Part of a small language model's weights.
Size: 9 layers, 2.16M parameters.
Each number is 128 + 32 x the weight over its row's rms, rounded and kept within 0 to 255. Layers, rows and columns count from 0. Numbers have three digits each. The size before them is the row's rms in percent of the matrix's.

# up: layer 5 MLP up, 448x128, rms 0.085, rows 227-251, columns 0-127
# down: layer 5 MLP down (transposed), 448x128, rms 0.0612, rows 227-250, columns 0-127
up227 100:156145130197135110127099142132138096144094133123154184156135108075128083113066153093076086138144135087128116156052113119108138127151191034101160129131073162144091103128101128099094123144066174151111115173116098086137134145188155153171107163124108116117139099097137146083095119131123118136141135077105075180123053152158147137094092145130149179097148180124117061064116114097154105178118
down227 098:182108081101168158138140113118124136112171133122079053107179130154159114142172106088089107095132114111107114119111059084148094092151148166101176104170121115158183191103074100110074152183130101171149147110109146111141110135128135095151135179061121135186131153079165140163139125094135049173088173152139190158099154092170110099134151093120083137127111098123097152159110124085137140190118
up228 115:167162152146168163131163169153166093065091124090170144162136114119084164180116145069141127120181150113059150153152097138155149133166149136104147184127072101160165116081154099082108119075111120147118116113083114094176126114127146196170098142078114128105152143190046140141161102102136158147096108172132126139126132154187175148107126149156102204098133137160093139113124192174146159141161
down228 114:142157163112123131143169136112182146090120108113197130117123111080104125151137110109152143136097215083099190154153162092119147175185117163164125138162177161120174140113129056098148086088170102167109036132044111095121150107138088193118098114149128150102087096149100138110110077094100122171078145104141129089155125157124135125121125116142101186096088133128129132128134136174079193164134
up229 090:117151106134198136129084125125120147112077087169133143123074146100111085076124133158109138133140097114080167118139099136141110061040099152092051123103168151096156133088148150108177194080106200117117141168142118097103097111107133128052192142139116144065140105090167120118111160148156130150155119090127155151146162121106170091123099163106079092100132128167106112123089164111196074135148
down229 095:057064109110085102151127136171119065124114117152154130135144107100099132115117168114180159102146130128131112046109123131140104125123163156158147130177174139096095139126125102124110101154120111146065106145187078158131201162203143104106095108109104169161126200082112120179118153175177137203129039117099121146121138127152164163106160093159175123154148136143166130142152119095066135093122
up230 099:137146143141080115145088093086165129184183115142134176141144104059172148168127136141181118141175203142096131122113111150095116116198109096165126103168173139108106110107134114130125152085120116101105089110088126144130140146124092144135112136108084105128031138067086147111115126097103121115103111192112077104101093066136193154122121150106169149116154115222127150056097094079094124129146
down230 099:130102144152133166145137187116125099148117102070155148134108119169142078108124160157120147144163124175105163161082161115061145115085149122128106157096125212107129150126127182117162089174157113144097093058170131146135089066203082124133163176146150121158179178138110184113150148134190134167124102125095154151125139103138095186119087104077178165105094142114138086154076132136156192153123
up231 108:083122151176125071113104082131094117106111175100155123140159081150110156194119104124063119117178078172127112130137093111099127132107157119108139135198098094173167172122111077058112128020140154170163113094110095136072163125154116121147135158097106158090128108125109109141160148105160128120091145126082123190089175158081086159084115137093141208124072135112145126152165138110117160126131
down231 103:155093085131177132118113160129094126108186109111183157126118137158149139148130096153109216153116085122104119178147181134180126133066115176142171122110106155110090141147154097108120080132106151134037167149126129118076101097097115163151211128162111145113147154121093091112173110122108134127136158040115130148110097141109156143171145087122127117090095209107074137129126098205141132078093
up232 097:170122093181082189117138172122118121095099095126108101068126134100177092137069103137100115146177178184132107097149088116078065144139089159096184085166087082126107119208203149083132146133192174127160149172163135114125127105147110098098120165181154183151143145163104096169145052137106115119169102152155134116134108130125158121142127124134107090147132114095059102113122112150096136154123
down232 099:109130080088134117116085109103114101133153080185148125143131122185168112138087160096135077099149078138117139062123230140069153155127132154148115103110188122065194147176054143206122122169106134181112156126102123116101171126151126072128132135120119131149107148136095070108127084138107106111121096148102117087151197110079158112154153137093104129162136132161113069134127151071104135095157
up233 102:165177116123097139157130088128160113125066124168109119097122085124111100055094065146094133126171129105127126118130102149129127111081198136087086127094118079104101152142104107061142085107113154080165165149123139114145154112125126135093144107147148078099162156176106118128129181177122192170160146134100078140020116190129136180142129083156129076121122122079091141076093139089134086087111
down233 105:123131114130130146152158144151143171104185120155128145133156159084137135127053117156111107109130104112083136122109141159189158154110146162174086127130177184092127154134046105129098124117126092132101199135078165104081179119158119085132090107203119192079166107157095145120101115173168167142103128147149126111154127164139140166113143094105109125135099136122195059074090096128091109042173
up234 099:173120138184087116153123148131106129143143097156137089129135178154130118107165121145116168102130099129156102159095149189101148129141163108114124105128090074147186158153185064123140029122169114110174123158139105104083128132094096156078130098090119119128187127129107174129184121163186123161176150122136159091100107167073208102107120095134157084074131138090101170119117168171117072125068
down234 098:181167148118164162163098113098149131179101101150087132112129079098159128209099140163109145102130121161152148091106087171203169138114104067119140103065123153063106110126053163193114092128142138164148140092116121152143089086203152107185106160141111120097061103096143165116112151178102147118139137142134102131139106110106113136105182148096194116152162154080155165131123138188114129113150
up235 093:123121141119175172150147151109118168113148090084125135140115156199160084155153170154120133114183059167062116116115098137133105109149098103102086149147147114118095125147103129211138132161135160150099104134182150145068105122115166098158156152096088108123167174102098134202080163129160207116147201114132140122146180184164093078099123148139103098152168164149136124131142041138127109150099
down235 096:103146111135104158158129152185077140162058145175144112124106128096114078108123162157169150135162188186121105100099098099116134143142128147122122151123156126180107179125137116071111169092175045165163128099171129177113143116159148175118101162139125157150087122149171176140208064074110097124123066137102122149084161075160130095150071124113169117119109118148119169134083112164120087125189
up236 104:166124112087137145120121138185135159161152109157168130079100101221084114112122112098150148167104130100144125088131104170101118128130132101100157163102108167141125113146175142149121044104090176174163184131193137096153092165158180163144116142113115149145116096155165133134091110111118120132137147145132058107142078170233188071113164141162151062126089159156147094086095126109111100134145
down236 104:163106079161159155133090121130123093180135070153091121110161147159170138153119105166144102138142171172146128154066153151132126118156143125131176164179108085085101150118086115219071138151136143115135108203124108126155162149093086069170132090168183141145178189103145115070107110141128156140057148147172090102120130134117116188144108125092145160151089104143150101147157212158110097137144
up237 108:120161187133085069094066140122132106164104131166141133090154104166100177094167128116158136094165122178132093155126097116100142135077118118084138119101104135141078055137129101150099100082083134099132177133124137117141102160092171152146110143080200112083117125137166154104112119187137099130120094064137081153151134112121121123086120192075160177106193169214144148099142119075134096101166
down237 103:055144121189178177128120119187086132125160133059148104108067133129128109085129156097093123142158122107102071090147114125097160085108150104124121112141149089186165130121123186112141130205179157140093099161108073087118159143124090108143109120178123153122105140128115125071121133114143118157186124127081170209088112112209153150116152092093131129159146065100092115149090145063118112137122
up238 096:111103113102136101118165148154136137205066131165166087084169146133097148124103084182149156119154144128140104135174150158117085107093099126051148131139110104147109131182098126154142120172143137124158078141104100142106108165130098181095105138118152137092205129179211123160111122168175132191154096145112129090117043124145142163139154145124152118138080091106123145141147182099209182082119
down238 098:078133077101106086125164178151101172091089141148141170093106078142125095147140092084145172152168128099161087120133118109186137100113070098153077141143181078139128163127067112148113116141158147118114144158186126171131164187157067140116068140119140153180180080092170091071070096153151123087102139123142073086141077102134140119108124148100177161193130155166137112115137080120115123124133
up239 091:074168147102133121089196122174135107132129151151158136077088077102081083167038108148113174147147157134122074160170145134102150095098105131115082172163152109140136175186149107084094110111168126157136105103058118100174176105115099125084115065093141108157166104153183058145148127104163123147157101157142147163123152100089149110195191144121122159144124134097084124088108164125114124113129
down239 102:106175100150102093028127178143137088100132101124160104097162097110131084126142118096149144115133108095116084116099156120153141159103135179154159158144146150086155161181081110137162148108060091161131118104126090103153160162154080128119075155179137126170131088156186155123155178160200122141138172157146094100149090136083211096151125172093114097145151117101144115107120132086142222136127
up240 097:203131082108156117160142122133115078099134195176092142133162161081099099093075120156121112119111101095181110182145120124101123119107136124108184082110089050128141060143114126128164109138137095122132122102119130163156123109160121131095127134099109155160179136140149129030130113120177179181178094178137133204086108127099136174076128102094104107148123135149102167107091123050087114148113
down240 102:106066149147171170149075132208115094148091147153156165089071135146162167142118126135154068137105154137093106121097072123105179156125103150147133168147115158135084123107091158125121167092089138100119050120151107121080068092138133087158099175156142112141119220169091080140164110203106111063125162094151119159154149148127136101128179123076116155123100160104117089128111148159101132088133
up241 105:140132112115122142152184169070125041100069097122142134144120161117147077094108172130129131145081140160155120110184127077161124130200151100135125094104086127166136119138140133034169109127100112174167157111138154152155178159165116126149062134096093142096136118146147156114108105094122166117144038153109140154098175121084090133136145158168119114193116157097160153163083171057116104145146
down241 100:093108124154127135123091124112127099147109128143121128066113090113143122146097098079173126195102043147072162183160132165130105121194147129081175168133162101098176110163133097153095117184153144155137134094124166073128120081121121113179168082160137129069156123162109142121163123154108099127188123087095092155141099065101121159074085154098087076161080106152167142126112122180132184097105
up242 107:131153137135122196135047083191172143135106146126106146085129162134140085132118119145103092102164089157140198144125106157173176126156113157125138156149114121112149122120137074118137102082166148198111103112117100137159142056191052155114159148110132167166121118124145113081084119091193121141111175158097137159119092126094092144173103092198088153086062156110098168135129124134090098110081
down242 103:126145094081115157153161174115132110130081127149120123180098151108153107131072157089078098100153172143151107118128147120149170136128082140121116162151107163137081087122127168124098165102136124095097124179080103137152100189153055194166188122101161149102097099127069168189166072173109139195104093129118108179149081149138134120098122111166089068163095190159134148116133136148159157105186
up243 107:084148110112101187127122132149162115129086121109091143125069089154150118134179075099062159141119076182100150137102184088133151089116142177074118142210163111155078086148122129112110143108106126208101127094165128118118089070114149129111127125165129142151146145122100102203123168158144169101090150153081159126187159183167163120141103083138130099051085149108177102110150119109145135152111
down243 099:091127155103121140158072130121165139121125129149130137129149126081168165114101122153078157062190148171102132174138144154138140127146079129144174108144145140048066122174116130117104060148158125123111135127119119146119152068152082118088112200097153201131120212158110145108113074133136126116156154150148091180158137138128169137085119090132178105087075142126164091131134114157069133032135
up244 099:185118140128168103189120142096110158109116069157145079121154152142174090082163125093114172156122098124140159091126174087141125091100196155200130144152153146149093086131103145156114093078099126173174154115156116164144122146091088153107139082095134109134160101173126128116196109149114128132156064078125186106143190116104145132149109122147139101173080111101133157161053131115218100103160
down244 102:106100114151130144084146127114173110160100100099131142154135118123172234106122100130158048134118145075183089163072150092189121154128149152137103169172094150153121061107116096133118097164091076125145087109133184112117126104184129162137101113201133155153133178099113106083060131095157129136109176120095081134114099126119114135144108136104100118159128127094149152100202126122150097044115
up245 110:160133161080185056093117102117139088118111139098157106171123101177146156094148152106109134094179112154098180123093163083106073076093168138172123111157204142126124120131085098118142145082156151069125108091081131135122129127105145180166106075079151126105129181135153095052163096099085165103137121082123146148122147103143119158150136144144122129074188119102100144085167111215136170118113
down245 107:109102141162035127164144133210156183107138141101086137097182090120120159147138103089126088135139165096087110120104158137082147135136152158129176097156135129121096154174160167212160123157143142131183160117113172105175123122145120143181147124141102028138065076113188101114164162142151124170149076173174128155076128192147144108135152094081135119154139104130124115117103120137141138126100
up246 098:177137144051111134154170152121115120190121138147176119146111206202113108112102076156168105124153123149139138082140070120146072121142137148110166142141114119098162092124128134187116159098177207128142097123109080063138182091168171157138133111067105154148129115142154081151102151125132162176122132221146116076164099102122105141107132153051119158148125153135083141091143098144151117122112
down246 097:106110134093121074131146132084110144092138127139147168147113083148161133112110105152088166125111112124072082146086099088191156130095103116153074103067167075088134118113087159140136194143175150127111108184093104099104144156075095133118203150172108144072090141082082140126149140188121058101123098126117123111095111109090195100130089092180137111120078087084171158125119157120082129126083
up247 108:162117109178175109118151153081129148145186104080124092139124103130086167121148071086138156121201117115146241156094200111158065127124174091119064166155120085132143125144115078124132150136156129170115120143162142157139117093160096123162120127128103088195168152092111194141110160120105153112118147153132151131153145125118118078094147113125043140104163136148148125080144096173149100136193
down247 103:151085162116127114128150154215135160141116132229152157061117158097171100181086159145129173137049140183168112129161089161099137166143073136123165137078130156086115162108187145142107127079144133147129145150101170198087118157141113141160097112105204117087137093140143124129157139180069117144138147114112072158166076124127137101143143115149169158102143115185153093108149137115133141139124
up248 092:036128146119147165165095144124134110104193066094136140104081115147133080135125085165102127102154161087087185124198086196154070126156136102127146163151127106171131097135112112114105124127150136166136102096126129165144162055108097164161171144121093110108149158183127114097113101143135160098177129061133101106113125152178160119151103129157193138163060076102071099119159115131109121169094
down248 103:167146120130126111188114144084158120085087126087061144178148097193076100154117132156087149111120092130101161133147108152144102161109110108096121156165142100096162152110121109102158130152136089179142158207144109140128070116140147130132162133141100113111093127120174117131145134128156171168163097138136122127118166146167089088159091160156111207106132092102173018107095121155044062090149
up249 104:111096108162158106087065174142112163156108191128117098163164102135119118110080153151147130079113210115147160151124130139098128163089118139137076085106142117104141235132103116122128061150077111108106164125113120147119148159059143138150124126154108145120091131191166149092121126158084141143172101155121105080119166113178096158109153132058175160182149159163072117119183127091082141116170
down249 106:090161096097121207132140159101128051071184195104162141140121157097139147185119120163096155165149144122146114112110126107146136099139089140111167152129133128141163132164140076123106073122095099176149127201108108084086123129179105112095113115133120167093115199067116199153105138115119159131078182133168098133094103151139126123154074137131104067097151114096102147120090099164154069187109
up250 104:177110120147129125105103074110149070127048107137136163121209167159114140195141189080109098108164122118138150116191121054096098131188159133148166134111115151120161141120154144171135145139127171115169143168124195100176162119139138106134101138089104178102124100074089137141156140156078133161145090191151133123104170064138078124122118175111138162162140130138126150152162107112142191089077
down250 101:097101075064141097171100131177121184114163142132168079076147114140161118104144147145173070145081121204117098130102119212158129117158097152099121179165109125151092138134112143142068081111123134180082135100169103110088149144110082093089129155181088138136106135166125143126125102125076084105110124108111123083230136138096127133104104122138152100094090138133084157067137097119138079123173
up251 107:068172128075172079162114148164120133173143141140142118164145153110114154167132171134107136091156101070143109093111141169151106156130155118118125101143185111157134116099148097104122144121154177074103128141064185111099135157114143121086120124148137087166205131153116197172181108106089182173099131100099154124105167134090166162169112166075066101070126133131145181101073168151188144156151